{"n_layer": 9, "d_model": 128, "n_head": 2, "n_kv_head": 2, "head_dim": 64, "d_mlp": 512, "vocab_size": 8192, "activation": "tanh_gelu", "norm": "rmsnorm", "norm_place": "pre", "norm_eps": 1e-05, "positions": "rope", "rope_base": 10000.0, "rope_fraction": 1.0, "qk_norm": false, "attn_scale": 0.125, "bias": "none", "tie_embeddings": false, "parallel_block": false, "init": "normal", "init_std_qkv": 0.045, "init_std_o": 0.0558, "init_std_up": 0.0643, "init_std_down": 0.0643, "optimizer": "soap_variant", "lr": 0.00828, "weight_decay": 0.0, "lr_head": 0.00894, "grad_clip": 1.0, "warmup_steps": 200, "schedule": "wsd", "decay_fraction": 1.0, "decay_shape": "sqrt", "final_lr_fraction": 0.0, "batch_tokens": 32768, "seq_len": 128, "doc_mask": true, "train_tokens": 91510000, "steps": 2793, "dataset": "wikipedia_en"}
Each number is 128 + 24 x the weight over its row's rms, rounded and kept within 0 to 255. Layers, rows and columns count from 0. Numbers have three digits each. The size before them is the row's rms in percent of the matrix's.

# k: layer 4 attention key, 128x128, rms 0.0452, rows 54-63, columns 0-127
# q: layer 4 attention query, 128x128, rms 0.0447, rows 55-63, columns 0-127
# v: layer 4 attention value, 128x128, rms 0.0454, rows 0-42, columns 0-127
# o: layer 4 attention output (transposed), 128x128, rms 0.0557, rows 0-42, columns 0-127
k54 137:124086138123139160113090126139110191127105126095107128117168102128165150145090126135123121112121095094135127153125153123121147104154133132161080113157165123181192104157129115159149121107143136117113159129128136149122147114123135159141144126148090099153144188116141152170115115106156164122120141124141147123118126166094107102141146142146123161153091101120132132172144087095157173123113
q55 139:097146116080133106127118114146094118149087091089131116124083097114111119132125160105163126101118083076086107139135123179105092158119140153122145149131142126052145134156145115139142156137131136165128135112111121132134123131141142149135104101135112149163120149121127087108092107115108121170136192145114133150123128137151132126121144157083140112152175127116132090146158166148165097111118
k55 136:114155166133127097140129111152106128174070111159113125130131133110159116132106137094109121132120140090115097117107135142092138114120126137111144122101163181088119132158143113120151101129104149157155090175134089136107149139126110098154184159168101101133120103124098090109087121158138126128120183137163114154102147073110107096149155092159115119133133109094160114134106113141143132124108
q56 137:139141148126088110147175111124156117157101111129124145142091180116140123153146144095103105148157107115144137112167142093096118115153144096117142173154142158139213125139169104183095152126139152146157123121132194135154165157131117173142132113145133161108101104118122128126128143128111121103112156100164114116154124119144145127154144113145140129151142139109113135080127121125129154182126
k56 135:154105155120111070189171152154157136171143109107135134165099147138099108198152144137109119125148125117167110152112129099125099092109139135120122140167147189148146127093159130134098151121101151129110119122083128128156101133115105150161188104100139135125141128146125125122133126093125111097106121091117125096115092121119118180125132137111156135105156132092132133133151130085136141118115
q57 117:090098130117082122157087100134098148149140096136126101163104105093094114088104105110107149148145061110144112126154130106155118133175106113097097056125145125158150127142156125129171093125153103122144122139130121116147170100123111121121150121128084153173117148164134161178108118147158142092125125118165123105147125128118093095143095104128135122104107134142150146109112113136109137125132
k57 119:131096103146109113150139094167118106129120155121147149106163175094145161097140097148083150138141109130158091118131145118084139151155082166124096108141150113178149086142127107092115169118125088125088127134111136154163091120119150113144144182103088163133114130106161134140130151175105122121132140117128150130143107146139128148105094113157104161114123101082111108135125131154117141152161
q58 113:133145101129135131125148134145112156133137144180113096130117115141163148110147088170175130121105096135111139151116131130123138125089175155122139152160146159161122148129140168116150138126150182090128137158107146161135145159109099096136177123131126125146076134141149064145100135077157175091137140158149119115124076155109108124143105107121162108152153133118091123118149145140147115100120
k58 116:126123126132100123120141132100125111151115139191114150102127090086131110130135136147084116151118123098093160147128142110128145139054132113128130095161142137102108093115169096102157145085106172101139155170120129154128163107111081101089126134149139121133112116103132145117138107129149177103151117113129131104125151158106140116129116095166140121168132149145080073159109113141101130166143
q59 131:131138113100091140143169138125129157163082139140116084088124177168141133058141119145125105148130169123151140124153145156124151115127130117115158109152124101113140091148116114102120104150124129124149150121090109180154149128103098120117130111112126203117136162131094142092174135133122129180149118129115104119139144143127102125088099138117104093149137116163110136142076153135146159124104
k59 127:128151177121106146121135183159121146171132157116148108135143152148147143099117131154129091102086132110150188118115184129091179128146082110086108135116152137102099146108117149094095094115114138126102113112116125100136152115098102126146155129135087130102157135108120175109120125125097145132138128142110112122148127083155116142119122144141141116171071103159098122090128119109149126172120
q60 125:185135185142103177126148131106143123147128112128108129115147140155122157121126144169142130145111092127104191128151123102161114127117146145149130167145126088108102153123159106150118108135182120147099142121128131112133132104147113138097175128173147131153114155088131139133164091114141154138150150150143102104121138116101118115150138150124107136098102079106071158169093129126119132090172
k60 119:159148152139127108109144161099123136162111089137111124133146090136159139134111107183098104099109123108118140125172093120157093139113109147131110134130076087149103139134169159123126099083128117154111115127131171133186164105137161083089083138144139156140095126150151156146183172146133143140120176153123129135089111119131115140106163124118133114137101141087114100130132098141133128124120
q61 140:156142126136094150168136110145138154152126098123091121122101142097077126113163124131120122150120103095164148128118124080116138110142150139135138113120102110144133139138177166164094148123116124070122135125099103103116165121154127104109101154127193100137124129072189101142110150133117158113137140161158097127115148131143133144188145112145128119137151154133146127112079158113103144172126
k61 137:154097146108114113133107089113122137150126069114127148128150166114081120120170095168127114154127122174137098172126129093115081136123151132126102126105095115147111102181153128139113140068101122155081100155089128130119163102135099099119114129130128116122169129113161128109119144121142162116130161131138100100140126129113096125151113067132148103120144154119122133133065152101130107159140
q62 129:153130107142134115098070165149104118168139113140129146124120154134113089152140106139160114149132139090112113189139101127125134134187125128136148130121129157102109113176150156129154111107144134136151146145178148121096120127137120127199176111143164111095110145127094119112061127143144112163139084148136110121156126138122121124109126160130113165129072113115146131158131114084138122154141
k62 132:134101104091116145126145161148133129139120118103115111144163161109129151133136125107162156105126128119076097148129125135136114169108162168110152095118111145098085093114112123131148143155196126086141141056163138147122130096155144116115145176140128140100076135128083119126110130103137135092102109106112123118161099095159127152103124143120151166173105130102096155128113126124155156131113
q63 125:116182153149146131079128144178123122150108118118104132134129121153143143139141174102086108134168123097082139102154156097118105155117137114151153147145103119119150155128147107123131119151096151148126155134110120166178160135130144112169110109095092085170123105136099131105119114123139135158117121135082120098106119129117131075124173174180144155123157132101158124135152095120141091123117
k63 124:124164120127133105117166147165185142165081078158132098146103127126124116118129158086086087131132151104171135125122117092148100133109144166136155128112108122124148130154165121119157158159117116126114146161146105123144141125154140091174163129131092162114094092101127091117133078122107141159094127144121119069115105114119112071150160153134151140109115157127130117115128120113128125133159
v0 111:089105110075115098117100141103132130167130151102135123095129127100160084148089080147120124146131121130186094151171123106121133131143124114123136155142150098123130139116114105108136154141161107156141115132150145148150137179125094124146130110069120123158092119138110141120121094110103155147176163142142101143163134106157116153098155167128127149116132127160118078149108162136138118093076
o0 106:139139138106136152150124107168146116121132149119137095157094114141116133121142145167142120091170154200113113107114141147175149125132121129090166115121153136155096130119135104179123118109131132099140132127153101147063148111093109112086137198132175113104146092133106136130134147128114137084113141125123132116159113127084142101154128090126109146116134094078114164119129110105135112172129
v1 100:117082129106140096138097104108142118166124155186157136156143132089107096137114095152166141129079139130135134105126152113098174146144105103113147121125102106114118149116113147140173126090162111089137082133120138097106105113147093111101094134115085094083101123114101158105109124135127103110108125108127100118127177157154098086158104144120085113146121138115097124121138120151162131100115
o1 092:131138153125100119126145157140126143179118118112099153142115122155159152087112156120123161159129123155145141161093110107141101156161123110122158112118161169123111069106115150126165128161138132144121128123090105144140165140097089114170140124144167146158142130126157159116170122151139130098098167146106149128143107107145161128087131118124195124145146151083165180110136108114136101155125
v2 117:149158135142129129090178121086131122159137130157143128105123153119129133142101129100091139144104164164116152122119166169107143144101085143087131145116130134096138139141119129187152136089136140147141154115089082170119145102130164105092125082162105126149113121116106160158107118150099103174115138137099143142108124105118165077077102095105125170129122121126161136112148122111103118133112
o2 108:089117100080173084186141097120164126132115121119121140116130141134088109142147108088142110101159145107162141152131108107149107124122171124157101141135158140146086117180103130111132123114120127112104119158116133135135106156102137084186134134143075116088155097139167104107122122117147084119110084124106097139130098110133135144127149139100141086139133138179155156127124104143131145129163
v3 094:081121112140102166092149099112079172085074091090147119114081138105119106126116159114158100122093118103133148100155131115144117104143131175109124123118155134096165095129132124136153122135101132110094129117145118145081172118120116114142097123189145107109102136149139117148125126156129129146097135171125142134106154126164120131106117145135089100139145162115131113116146130144184112176107
o3 093:146146111133096115145130153128112091183116167174144164087089127126133094136151115126131106131141132133146104148124144103161132190109107141143093148125109154155152123135118107117117118149141164100128164160102093119111097178138147149122113112087127134093147119134137145167127138073132146131155130081148104153099139143117159138134190089132070129112110132109123148127130147105109089144104
v4 119:146131113108120137128133108059124153159090124094153127151090118112114089199119172123118147078115123157128167099164117102103127085145084138141127173093098100136124144172131121165143130121141105120123153136118163139121131184141110138143144160138146112134112139160189150103121129116106163105107131110156145137117140130113147134136129101102119157122090152099130151130115097154119161139129
o4 108:097124093097157117123123167165126125163131157095172112090094073131087140074108102125082144156113133145125103125123090132102133111094105086159106122135134154145103098136127138079132136070113105135098147120120100122137110121129112118107087117118128133113156134118119057134124107129124155115150174137132096160091148119150142107138137099141160120159136153131140143121120122128176163127132
v5 101:145099147118148104071129132171134052100143131131112119122175142145117124166129113103156121076067138160119171120140162106156142149127113159126121158164129160151115137122083122122092143099126126111122100097131159152143110148111123111123163135168130142118150129106164084133116122108136068134125118121121160106108102141155141126140115159169120142136114108104142132140175132114161159105124
o5 106:101160128135082079149150120098143159112154084129130164114100097122111162098103117153109114144125100130141137142121098115102100134111111141121137141097121123139145138171145128098089120102161167073135179135163125142143172122083147108121152122087112119149150100111136141116105098127114129160111127182124098130088108170170082134117162112103137098117131153133146134102116085124108133104124
v6 107:092085134099103142094140107138143135163147140158127165147135086096134136129119112110102152161116141137149120163145130158119107153123157136149144103109156111094186155156142141112158121134159112137129114131131138138120114131147172170087080114088170138111164129095120133117139090111103139216132121118157076145114120129136102110119092146136155127170147098159126131120126129133131093113151
o6 099:170180132137175120173127166124180127127120154124135155141151153162121112143151126117168101120176157125103131135134090118152129092148164148144145133107134104128122098101099117130104111108098154135101129139141151134132150103085105095153159146156121123132109102133098135103136158145136119102139123185108127102182092140119157099136158094119132088127101152092128103099138151140173120091124
v7 118:138134152119187146147155127118105106142094130121126096146144102134107152109153160073097101137158091144167140132102105140131163124114119101152124097132138156137115101111132139192091166127126119125113145135141138124165184114151120122114100146080121150142147130160111140181101117112134158156131148105140142144136126106108151149052150117136144119129114114141157139139151113149082069149125
o7 106:139131086128122082109113103169109119098151111129116137132134127113111150146099108140132115130126145139114112121122162164129094167125160178147123115135098106114128126153163133106158084107088132123109055160111121121139143127147134127096145139156106118161110136127136110121110137089183139132131115162128090103112173084145109146150101185134127172136140132147157158167150119107104192123122
v8 104:096114133105110145074110150121118121136137152085122092084147134138149143122154126102128092123124105086129126157104102117117127179125131181099132171102125112113165171136119140150133136086039149116115101142133177113097129133115130135154139142133143133098118112122090116126142095143071106131140156133157118108100151170115114134099152101139107100098125114159138136164106128149144137150148
o8 104:137141122127123119136144104075140137155124133163158131112094140101112155135107147147173145155139163144093120117148135141130152104160122098095111125138146156148116145076104106116131124170132126103145101124127094168145097162121185112079078102112101098155153107141121165155111112148154118132139141142147147098126170128119146149154123139082113162146100120085139134173089099086103124118146
v9 108:106105180112150144163142128078091154188104117114129137121137129092150132124161136151119134148126115130094139130108107115128147150079117101113137082073144130116129127123125115122103114112120115115141156151113136122088175145184142132125142115078115110102105137104111148126107064146137137107115115128185111128137134111096105097141100186133148107147141137122114171109139163145108086118101
o9 105:130137084161124140157075127150155098127103131155145147118128101152109100140132091114135127083106112110147086105129140126119117130132111129137164108146139114146132099077141135086152147180102110118084057125092141100108098114082103119133117138152151167148133094154138113110148164139140136118145121167134179121156111117154169114100088114104120137131123116106143120137102124112168125167101
v10 097:109151154130148137160125094101139137056113110157144115125146124138147126112110181107125102139116089134168147116090127108121076125165095129128134138131089121100118121119157120153142136172148136120137158179119124150053140138162128142152145143135137131085113069108125118131120126139118141113117100130136119134157130146146115096099155119088095097120117145163096101109112118110131163167175
o10 099:115085134126139137099100155090140161143115118140146128134091145119147084132140121107147162127135124093148121134146112128134121155128128138102121138133122120119121117130094126106165136094098134156128124153102162098176120132159129167109092115153188123111150171128154117159099141108120121133106109095131154121119122135151164202084126108192105141139190129106154154155124154083147147150099
v11 109:158121111130107123113135118109103089146122102127118132127092100114127156117120126098108127162139138144105140143107114141100165116122143104081154120112132117156124106111164120130117138117081104130114172124135154065100173109163105116109136125113148125144106119102097155088106086101079130182131152106110067154153141128144163092144143124147124114085086104096101151150107112108109080130150
o11 101:152106165088159106157104124118130088124119156113157119089172132166161129146120169105106131152128142146139123103165147151143098099135107177151113101138164124167121101128075122089144124141142123071114089128130154158140119151099135091114093160116145119123120130117075089131143149116167148124102114115147140140107102090085114106111102100162134110139132113172125105120123126151127165130130
v12 118:114154160085142129070113133121108117099160144126078140105132135115132123126173131151117129140140141132087178166115097140169143117099145086084132170130163146163143086124092155134089092128113098168181115154149107134119138092172127120123135137136139142119125088146100155137092127121149147104136158147128124130151117134132140139146145137114157104130101111125131158198174143133124135107140
o12 118:112144091151111146145108129141123141147126104099092135143111122153103126151098177156132110128175108151146109108160153125124124114164124132135115128151135085086105181122124117112134173100129157087116115129123187136109084088125135134132116079106119135164140135084089115130146107131149139136082107128132160121141131150134158129135094112106169122136153181127120097095116089123065152153139
v13 116:109124125175151171140167117125111103158115144132125165110123092129083121085177155119121106137161098108131165134110092191075140124084138171110180139115138086113151139129150096165142125116119133130135166126154151138158107127154149121089108121125136085143169135087117131140144123154136139153151135117137122130117160122087101120113123114165121093109134119121166132098146138147140136170110
o13 106:142147111082132146164118095160125128099182103153140120129133101128168125168143128140123151111104209166126126123101151117138127158154102146155121131136120148131161130147104116093131136136113116135140115150124143121125083130100138130165151113102066089068085112139074149134126146107147120095186146146143119102164105130150155146145104134112117157140110152125129116131133163104144142123159
v14 107:131166121108116111129165146151127155071154100115168100106095119142144161145141151142126122151075089097099085123104142138133124109091108131122137196169149107082128101097104118105123137121099095121096111151108172134095119119098114127138156138140129142103131139128159116086170146073113125144088130122113139132131105135101118135131155089101096136134096156123090159116142123123104115103131
o14 100:126102135098121117168098102117135163160128164125138121122172132118094116102127127116132086133158077145162146126158111062111129136128143123129082112120125118134165153111121173137100142097129128153155152148138117130153200134124127137126126143089090094109138153108091127155081140141160116166136133119148115168090127127089148152107158153115123119095132118169136111144112098100140131155083
v15 105:133083144154088107142113153104149123149090148131077096103103108125129134141155096127121173120094136130125104068144096134117120078137110086141137125154126086129132069093096122137115143161147130115142154133146141101107181104121144106135195150153125117114102120102139176138126110137109145089174125117108097092119160112139151123132142149096141126103145133142138135154153138095105135121141
o15 099:141100147099126161132120101161129155101150150089113154132136129112134139133132168143141161140102075144169090109148101127128119147145111140088071100100145126139123159164160123099130125154122109124078120113098153150104139123166100098076045147142157167129140155133128079126140169072131125142115123113125130139103146130109108133106138111163101122125112119123144121143101137136147127163126
v16 115:145134084096155127112161135104091116113096150112092097124129127129129119155075148135145141164108098104170128155100139120106122087109139127107134145126093105130194120121152164128149155115101132128128078118145123155088163123123179104151128134137136107127129124100165115134163130080087101098098154138118147109112140108108140176071161139099133099141130169130116094125115165124121129126127
o16 116:154110124124144133124137133137125109127127147143096141158113123134101153105162126159173110132130126136154147114127114081141111167147129135068121150145170116147103136118087107134123100155127137123114179134092108109143155107123128128085114077144123115141142162116094132157088124128180172115115119084126109129057123164142103114158107114127091127100157105148119144146130109084163153070116
v17 097:174107137176160115113143120176137098111116153124137074120137128165120100106140137129138154137150140130131133145152141135127124122143141125131124106138118100103109168137132123143128156145142158107141171106131086133102148119157146149164136102113112149160168105102108107101148136179146084108118125116152121159114175139093128118104130073173145215093125128157169115119092122123117125130153
o17 099:126108172090099127110110111101092106120166127170122171139157154097176149131109114140131145167083130099136147130148072165103114121081143143162134160134126120151128139185173119124165131131176090129104112112149136116149127144121146126138170147111116122133094131166149127105141130119172119111155143117135134088125090120122167130143149167129120106148164096103126127105135149140109139085145
v18 101:119108151152117133163124124109143117123104128122147163155138174169154132100113134119145114159101144142186133169111143055170124105123115125116129127144121069111109120157112136128129129159097104142140110169130137115134132106126117082106121102104117138112115123125117136129116116102087171173144107155100147150137159112181141138107134106127157131142104112103136155172140095091132180084168
o18 104:145124130143153104158124130128136155150095166082140102142158123135132146151119170124162104090158154115105164134145168165089076120107105129130101153169125188146175099114135098135111118106133119127141115102093156110119146121126101145118132120127123124119115127157144138162140111089124117084097087127081160125124098145134154104129104172140142126154183126119138144146130127120151127134056
v19 113:127152150179142147109161127129104136152106147150156123152159163153126147101140109153107171111111143136125152150076131107153130113116131099107159137117178156108133128152090123125167117115126094106135164158102108097161144138155163105076140109111146109099142141105103117129137169172154101125125162109129148109118109084121155165115125126088120135145107161098182101103127144109108173113123
o19 113:136094128113154146101099086118135151145119091127108157122119080090130118150103143130141102161107149149133130130151099083119153159113149099161113126166149123143082109135154112148104145114124125148115112128099157104120090097109093075139147117129067113123117069143132159144166123120159163120157099126126159118111159145140133126125115134131088114141124151206086120147148121126130162113111
v20 115:149150090168103115061125099139158103109126140158107156109111131140142161170164117125155163116108127125095151164102132138126098109114140108142146144143130164155137162095112143145138172107123151134138111125109140147117116147148121133181161165129107112138089131126199107092087171110092132103113138149104140131108115149121165142149144128098127142144178147112097128123116164160139150140102
o20 113:065100123113114142096124133150112157137109083157116130141149095104090114094172138143106120173110158154122162135116139131118159155130159132148118084088120127096130125120093137126111092156131151122124174120142109159116119117111128081104135091167131102126100132136125153125131109083120154149167112076135109096102158155113151135132152107119138086146110136105155105142122062142095149128111
v21 118:106142091131141136095154139126139082135131137108132079143098103147099120105140101122093113094153071104123128104115171135119098119170169147114130131131135162150130143118131140126144158131142148182100098130141117113194155120078115088139135126108172123152099099106141114151097101126208139088120100088114127140135085130120108111145127148105145097121125122119127124100132146147113116103107
o21 118:163163145145119157117087109179124145073102095104095125089147159117128131136124102107110158101113157127118133118182153124132130156131123134129125125124151126119113137171110154109121155160125116096191153128142086103055127118159148134109136114122107139127133140087131163099143160146076152126138114146133138079137132122108127141163141131159132147102137129141110149172143135119102129070150
v22 112:088122082129112147078105158113165111165105100148118141103138136125139140165139109124102116136142145140122149159103172152159100105149118110097097172171093141149121159129114130136149149119132101179102102110103156142140108093127139119063138160147118097156132161133144119146094108126098089179115100156122128116111135136100115097120106116151121123105123094117140107130163161128183115140147
o22 110:123108127142146102183145087141123158086158119108161111133126120117099142106173125117126104126127178154094096122128132116123097136155160127162114152102130106149108108124152119138132093124084151084138145144114127157108150139123162117142147054114088124113137126142091157125150120090086111130116148115147108141145086167132153137135163142132154127118131116078106121096118097160095147133071
v23 114:142129103123152168124108105138109125144101142139162127146088082132120104110157145081095132122150146093112147124131142104148131075152101163145148133117095118099151099143121093114117146168140073141103136112177201137137114134153100138107116156161120136055108128173124159168110137106156130113101131101137113136110137142158130163121144140152155125124119125122117130149090103119150102120162
o23 107:132147161101130109110180152121150184103165133089159124090143139128099140132124150095091110132129118199123126134149122143142102159132155124125127128126137121112130094138108091111127125081149140171131092109103143131170061160149113125098118112072166118147128156121114097129142149124110174173114161129099102134119119111126142086139126104138127112116140129065133133143141156114115136123119
v24 108:109203098133155137125167132157134128154118106103160137131108124104119140125100127157135186124124145134140157129139136074126135108147130105131122076100113090113098134112135096120148116104096164126134132099148123112122153078093143150098125139156119091104095092157149119150073089119142137126145113120090081145145121158111200132096095111110130140122112121124158132149111100111144115123115
o24 103:114095142096135124138092150151144153175072145129097159067141109111153124149163153122130112072135120117093140124169124158162111127118124163129153101144146152127114099127132183135118129135150098126138099132105124165178111105155152155117146118101142141173116135110147116148155127097108135162122135135128121149116148096086122139170104116082114111125115128152073138121140156174149124096139
v25 111:130152111088164116169122103144108109100163138138132112095114131109147120114115107123110093083089098076137090166113124174176146156121150142122129159112152128145133167141172165121148136097108126124121101138102150123140176166156128135140082140098112155122125138140153147119179143170146128117117101125133149142103119112124134128163157122128124128129143152148136154178125095166186125117092
o25 108:130119124183100141122161128128131145127123070073089163152101133134128133126096075193114112128148129104150143151090143117096136123140115117144113106145139113123106125089113148164163154175117154146149144127165133137103100136136137136107147126149085088148112120108113118127096122129136148102123138140108148124171133107088141129114153160130133146124169113096147143149134128067139059141151
v26 109:122101082163144093108120142104115121131097082140091143159152113133134087125128154077130123135128116150199131122142114186150142121119132173119112128129135103124137111148108120135131104126099139146117125149122140095156120116067143085108093164131122115093105160171111126113155133132059143134101126136135145139072103126126099179144127156167128103157123123148160120112127127122146126103107
o26 103:157128124139136131129155125154110120137160155123124112129112138110086174117174138123112146135138128108112104148102128137090173105165104156117126137097141172157157103154109111124076112087113150123144131136140158142185142120117113168142104074127129120153131130093149125136128107129131155107127136133124067094120159138089091063163128101123111098122127100136136141185135133109117096165164
v27 104:115134119099116104139116121124096155152148116087104141127133079112133125130129117135115149173167156149120133145139110144088129154100099101163149137114167091099115138132144133143103153164126152144131174093130097181100138153114148134125120083107152116113142111124113109108118130110086144123187164160120182100125151132164150175100167123107125117128161094159113148092122158090117123157110
o27 110:120120097114169192108120139153130081138106124155146150175139097149112079151140169099170121130114110101155142074118148128137167104145145130124159114138110157142129160137117129120128132096162129155122144153132123111132114169120135149127125147176123109090124165156097098076135130089136134124099118136104146127136129157166095138180093092110103130118120128118143108150120130106149128093181
v28 102:167148170119146148146169121129163142161145133112105110130185095154119165100118159131130104126081142150084098151155103122152126170081077083130134144164131148097148155094150122083081143125132101109134130148127141190139102118138145155147119099108123097124164142116156128107127138113157147161157142131125117112164115118145092118153131134145107107109140138151128118126156159145120119163144
o28 102:141120113114114064135099164119158130117154103191108160152163101090160087118087138166154114093174127155163135086119152102105133104134132162108133159102133063139131134103113113146134094114143119158156100139139155127105148128095108106130146132146128129120111123155141137117110126141114105103147144147136112123122112096140147131123119141073130170092090165111121138154121072131123125108113
v29 098:149148115130152124076079125115131107124095133135168149108115106121132183103101121177105139105141131116146153133148091094117126165127157158167097101124091127116147176125125134136150139111072124125080147099128130130110159140095145132141140103168130105091112135154152134141137160158092147110130152123183097152119144110164158149118141152160135113105146101137125092117149173109108124162111
o29 101:131093129124134105132156135124102130119145116098138181122124114151153085160164141080104128138140100150101117152132135172161172103111091130086145097151129141112112118118097117111120120146128136120167119147127079162173053143089118146084132134110106146136140115163121111139129147125126129103104145087101127144099110152078112103108130155104105125122099113106147168115117094156088153108125
v30 098:107139142135154135111156074110151147128130154104133113121111124140156146176161136132158082138100122113107102162132144088116077158093125138127112079158161133099116113093120103132137129124110102104132117120118112116097110130121164131148142118121173140109118144134159135096112156141104137105091114089176141175091152116144109139104113133131191084164067115132139117126142110135164099110114
o30 103:146098118184093158173142175165153129117104123107099127150150176097089105105111101082136172149139129124092122122134102111132115135136136163123129143100098141131138144112107121103112158159143129118140110091191135133160094121147083145136146159121131107127101106162108127179149133151143112082148147152120142121101079104114149110127149172123112116107132119111144154128144122101126175142124
v31 105:118156091092137121115092124137075111133121093123155169139124128123115123121127138127122124169144136143092127140156121148119108146102112140131105161121156108090125143157203106152121133137119108134159124121121121122117124168135133122104108149085065112112133076137096112159146122112119164135118137178157151107087135153166148110074158116150108107160132138105135117105099092088154078133138
o31 103:114138112069153129152178157155122121127137141145133128134122155162147127163134066140120104132115134096157117132093167135136121133139127120113194124135107171163149095095124108108119097127149129132133132124145134120172115186130146146173098107126169105082152116123088133110156094153158134116106082148105110131146125140130156160153112138087112136115142056111151129120128131137149142127134
v32 105:100151117125097182152124143147146179133115121146141164122084155081112120137116098111119162110123118131122139132108070141121152143140115112088144135112111137153085131109126156149144107119118111115123109127157143082135105148126116150141156133095122116124109074115129137104119136153092082130104102116078153111140145155091108103172177117092138133077100127116086125119140145136125163166174
o32 100:140134134121150095116116121099121145139140113119114096115167113115133138142116150119081133152098126144127104138120145160157123117172163141169155144141182110161139156094093114159167174138181161131102155094097094138148144120163143146143118120142099135101136151129118146112189125128110132109154155090184152154121164170151161154086106110153153111145148158133126114121121109117100135109101
v33 109:166123107115149115120133109118068130144167117127080155112145115156151102093165096138136126134100130164136113152134108113124103113093109114093102123128173140154127118110105107134148092080147115124139112109158151088156150136149129163130096087124125141102147150171141117102139172113120183142147122184116137118182138079133104128147141122127117148140160131083152162151107162113122133112139
o33 105:157132137147164106151170092155137097114124138087133118172138059120086095119122128137139135124134115123115149106101105112143158179127146123152145115189136131114148133102165134128098140127155131162194102149144171141144113111108093100112137156129110109148121121114122119140128105097128166087116111110102153131116147140115115094103160111102111182136093132110122129096097104180122109125137
v34 115:100142172128174155184154133128102110119078128098156140141112148122132102124105144142115155126112126125128137136074152129115130126113145091070097132114071167081096098105182097115085163107136150142100130101124153133124135113127138162109137145119113125126085104107093122144124106113133167135076132139132179141143086126149095109132147120111121163149118104129104136138120114149130099105147
o34 112:160111145124124102110077105155132140111104160144108106102136092128143179119153078113187119102124138122132085150105157137156141146114141155101115122151141118137165120108101170143155128109124124096138138130132134093135092097154140087161101119118165133146159159104181139121159119116127075163150116122131103138093178090109129126131110136169162136103172093106141137129120115100125143124124
v35 107:144119099161112150116132138145136124164120126170147143120097100133175144120122129125135141082144112115115150126127164115137112074125114113143168097111153146113091144099110116144084106168164108130105128095092149132144126183137107111153095140138133105133075138080129099129137147079123133123116140115118119098142085109136129153184148136098108177154125156141143063164112140118096120115113
o35 102:097178140108136129099119111102135152158167101125105110114155123108110104144122109118130108140123133117109101064116148115101127151129157142163148078117092115137129131196104132152107104091107114123167123144137098124119120141139093134116150138113129141125140123118163186151142138150120156182146098113075144154104110147130116133105115061168102089162125146118104141137156138165125120144142
v36 111:124120108100141114152125132087104195158144123131108148115145095094119090146118085118113118107104134138108155106128074144143130143111112107134066099150099098121107120091141104137125112112166127168109152136163117136122131123115143118132154130105087153142089136124098145124145140126108108154072142104096149080107113144137146105097172128094131154100110127125115113137189158150156143161155
o36 121:111115130121158125143104093152078104116136148119116169166151129122130125117138182163129116089118085146160060158115135122136098119123199177119160133102147124150127152127113122126130072118118129137150116142132090115124077109115146128152070184154127120140152122136146122120116121135115115097157101122136083160103135118170086125107138119138140132157131121105107129104101137134084131137123
v37 102:120111128179098115112105134133160111136130162149117138114147132083095115145100093162096159151104122129157130129110135110098165148137164134130135147154147093150140147155133165119123121134118168091121121134174115126098133145099113147125150109161133097118117110094153076126127070164154066090104127154118125100104130160130127149170135172139126123148170144089163101124141153116125164145105
o37 103:149139144103092146120133134117100138120125096171138167133099124127154145170160130130182123115112112142159153125108087153126108112123081137106151116094130207137111169139159115129125159170153144119111171108110083114139144141122117095107120115109146140132123087112107156106121155152125130156144135109124133168123141158166124132107117106109146113106134173112135118143099082141120066079128
v38 101:133124105116148154088124097133084142110127154113158157122120138146142094102114145129164128160111126108147100135193106112101135119133150121178122164131163074114136105107143129129151114154130116186110140153142129145117144102179114133137140111157097096087096107139139102113097130095114109144144120189131077114131132150176122137130125181114123107116151162126076121142134102111158139125110
o38 100:108116110128119108142171127116151137146095166135133153128116121146149073135135142158106109112159115137176180106159117126134140128086091135114138099089126157145179133113105115126128157163127109112179122110150144110119127077102109123101129160090158121141152174081089146169134134137113147121108116088108157139157133150090135128154150100128136127147124130087145151111152172104102127159096
v39 120:127123123119099109130153121109156137127154133108102148107129116121127099106134171139155118126158079109123137097146144094162141141125129186132112116100158139100098106161064124137175098149099125093106141163102121095149110101119074112143150125175128160141079129121153148126141150144139093119153116089153095076130161124131147161109127142129091121141144169168121134110141130114164141096153
o39 105:114149131132099174132105151097127126190104080114165093129134149083146116136115112113103107093103128116117122157152098131131150139156113103093098110103146152191153121126184186104122132127109117132128142102101113124125140166115151171102158164093108146132161136133110110123124151128136178089146127141096143109126132127115127113122135103088102137129089135117123146121146171175111098141109
v40 110:115097145095114116104092118138119165179130108143157152096097127116089151120126124135123103130104118170129153071143105124153137166124125093119089092103114081144134129134171113100090145133113142137141146122121132116138159085114158121116087115126126082148139123094134142119131099152165103124101119149142128162110093098108152094176145131123084100148113171120154126132171132096112128105079
o40 111:128148126106110163184132122134110141102137112146109157119157137148161122142142107135153118127139098122152087133102162112057103121092085159119168138103134089137107119127125168133130146137113079100108119175114086096119127111173124161143127111118080140107145112106129108150155181110127127122124098152124109157096152170102133110069120111117141128135092130122119150148104135164129093147141
v41 112:135153119098102115161110102146121117141130159109113113124150144106121150168146133124139086150123140116105153104120114147112143145166150132162100150118128146127165127153178133141132126127101147153112114113165087122166111107084176154100131108132114120163137136102156130153133079138132116141125111150084135155158145106156098123123105129121189049136130129112118128083081107188139136138098
o41 111:118123075180144083126148137124124135077119156147132169133116154139173100127127130116160170097095195119119110131134114136122114121099114125145139140149136143141113121079117164119140133156152148129107189117117140149076125114170145137129113133147110151075117130079094114133100129140136079143122145163136101148157091120123129125163125142076117128104133159125112131116153135126107115090100
v42 120:164114162144147173130099084081158098124106101122116118106136146109150132133135177155131158125139157108148145119104155119118111105066132181138124105121118132116166122120107155114099073155118162116150112122101078158112148143122173099152138114178122077117115155114081132143138162144083146113142132143127107164144112128149123132110133119098121141119111110104109107124141134129149110186121
o42 116:083162137124126125156126150106109162132128136125121163135100132114138104175118093134098158095138118146101129105130167118155135124152124119131098164168112119184101140171105117130105180147129148091139097136096132098152071139135129126156147099122161154145124131187148136143095084115145109119144102106149103144100136116120143094111148117135104097143111138129201161121108139125158134155105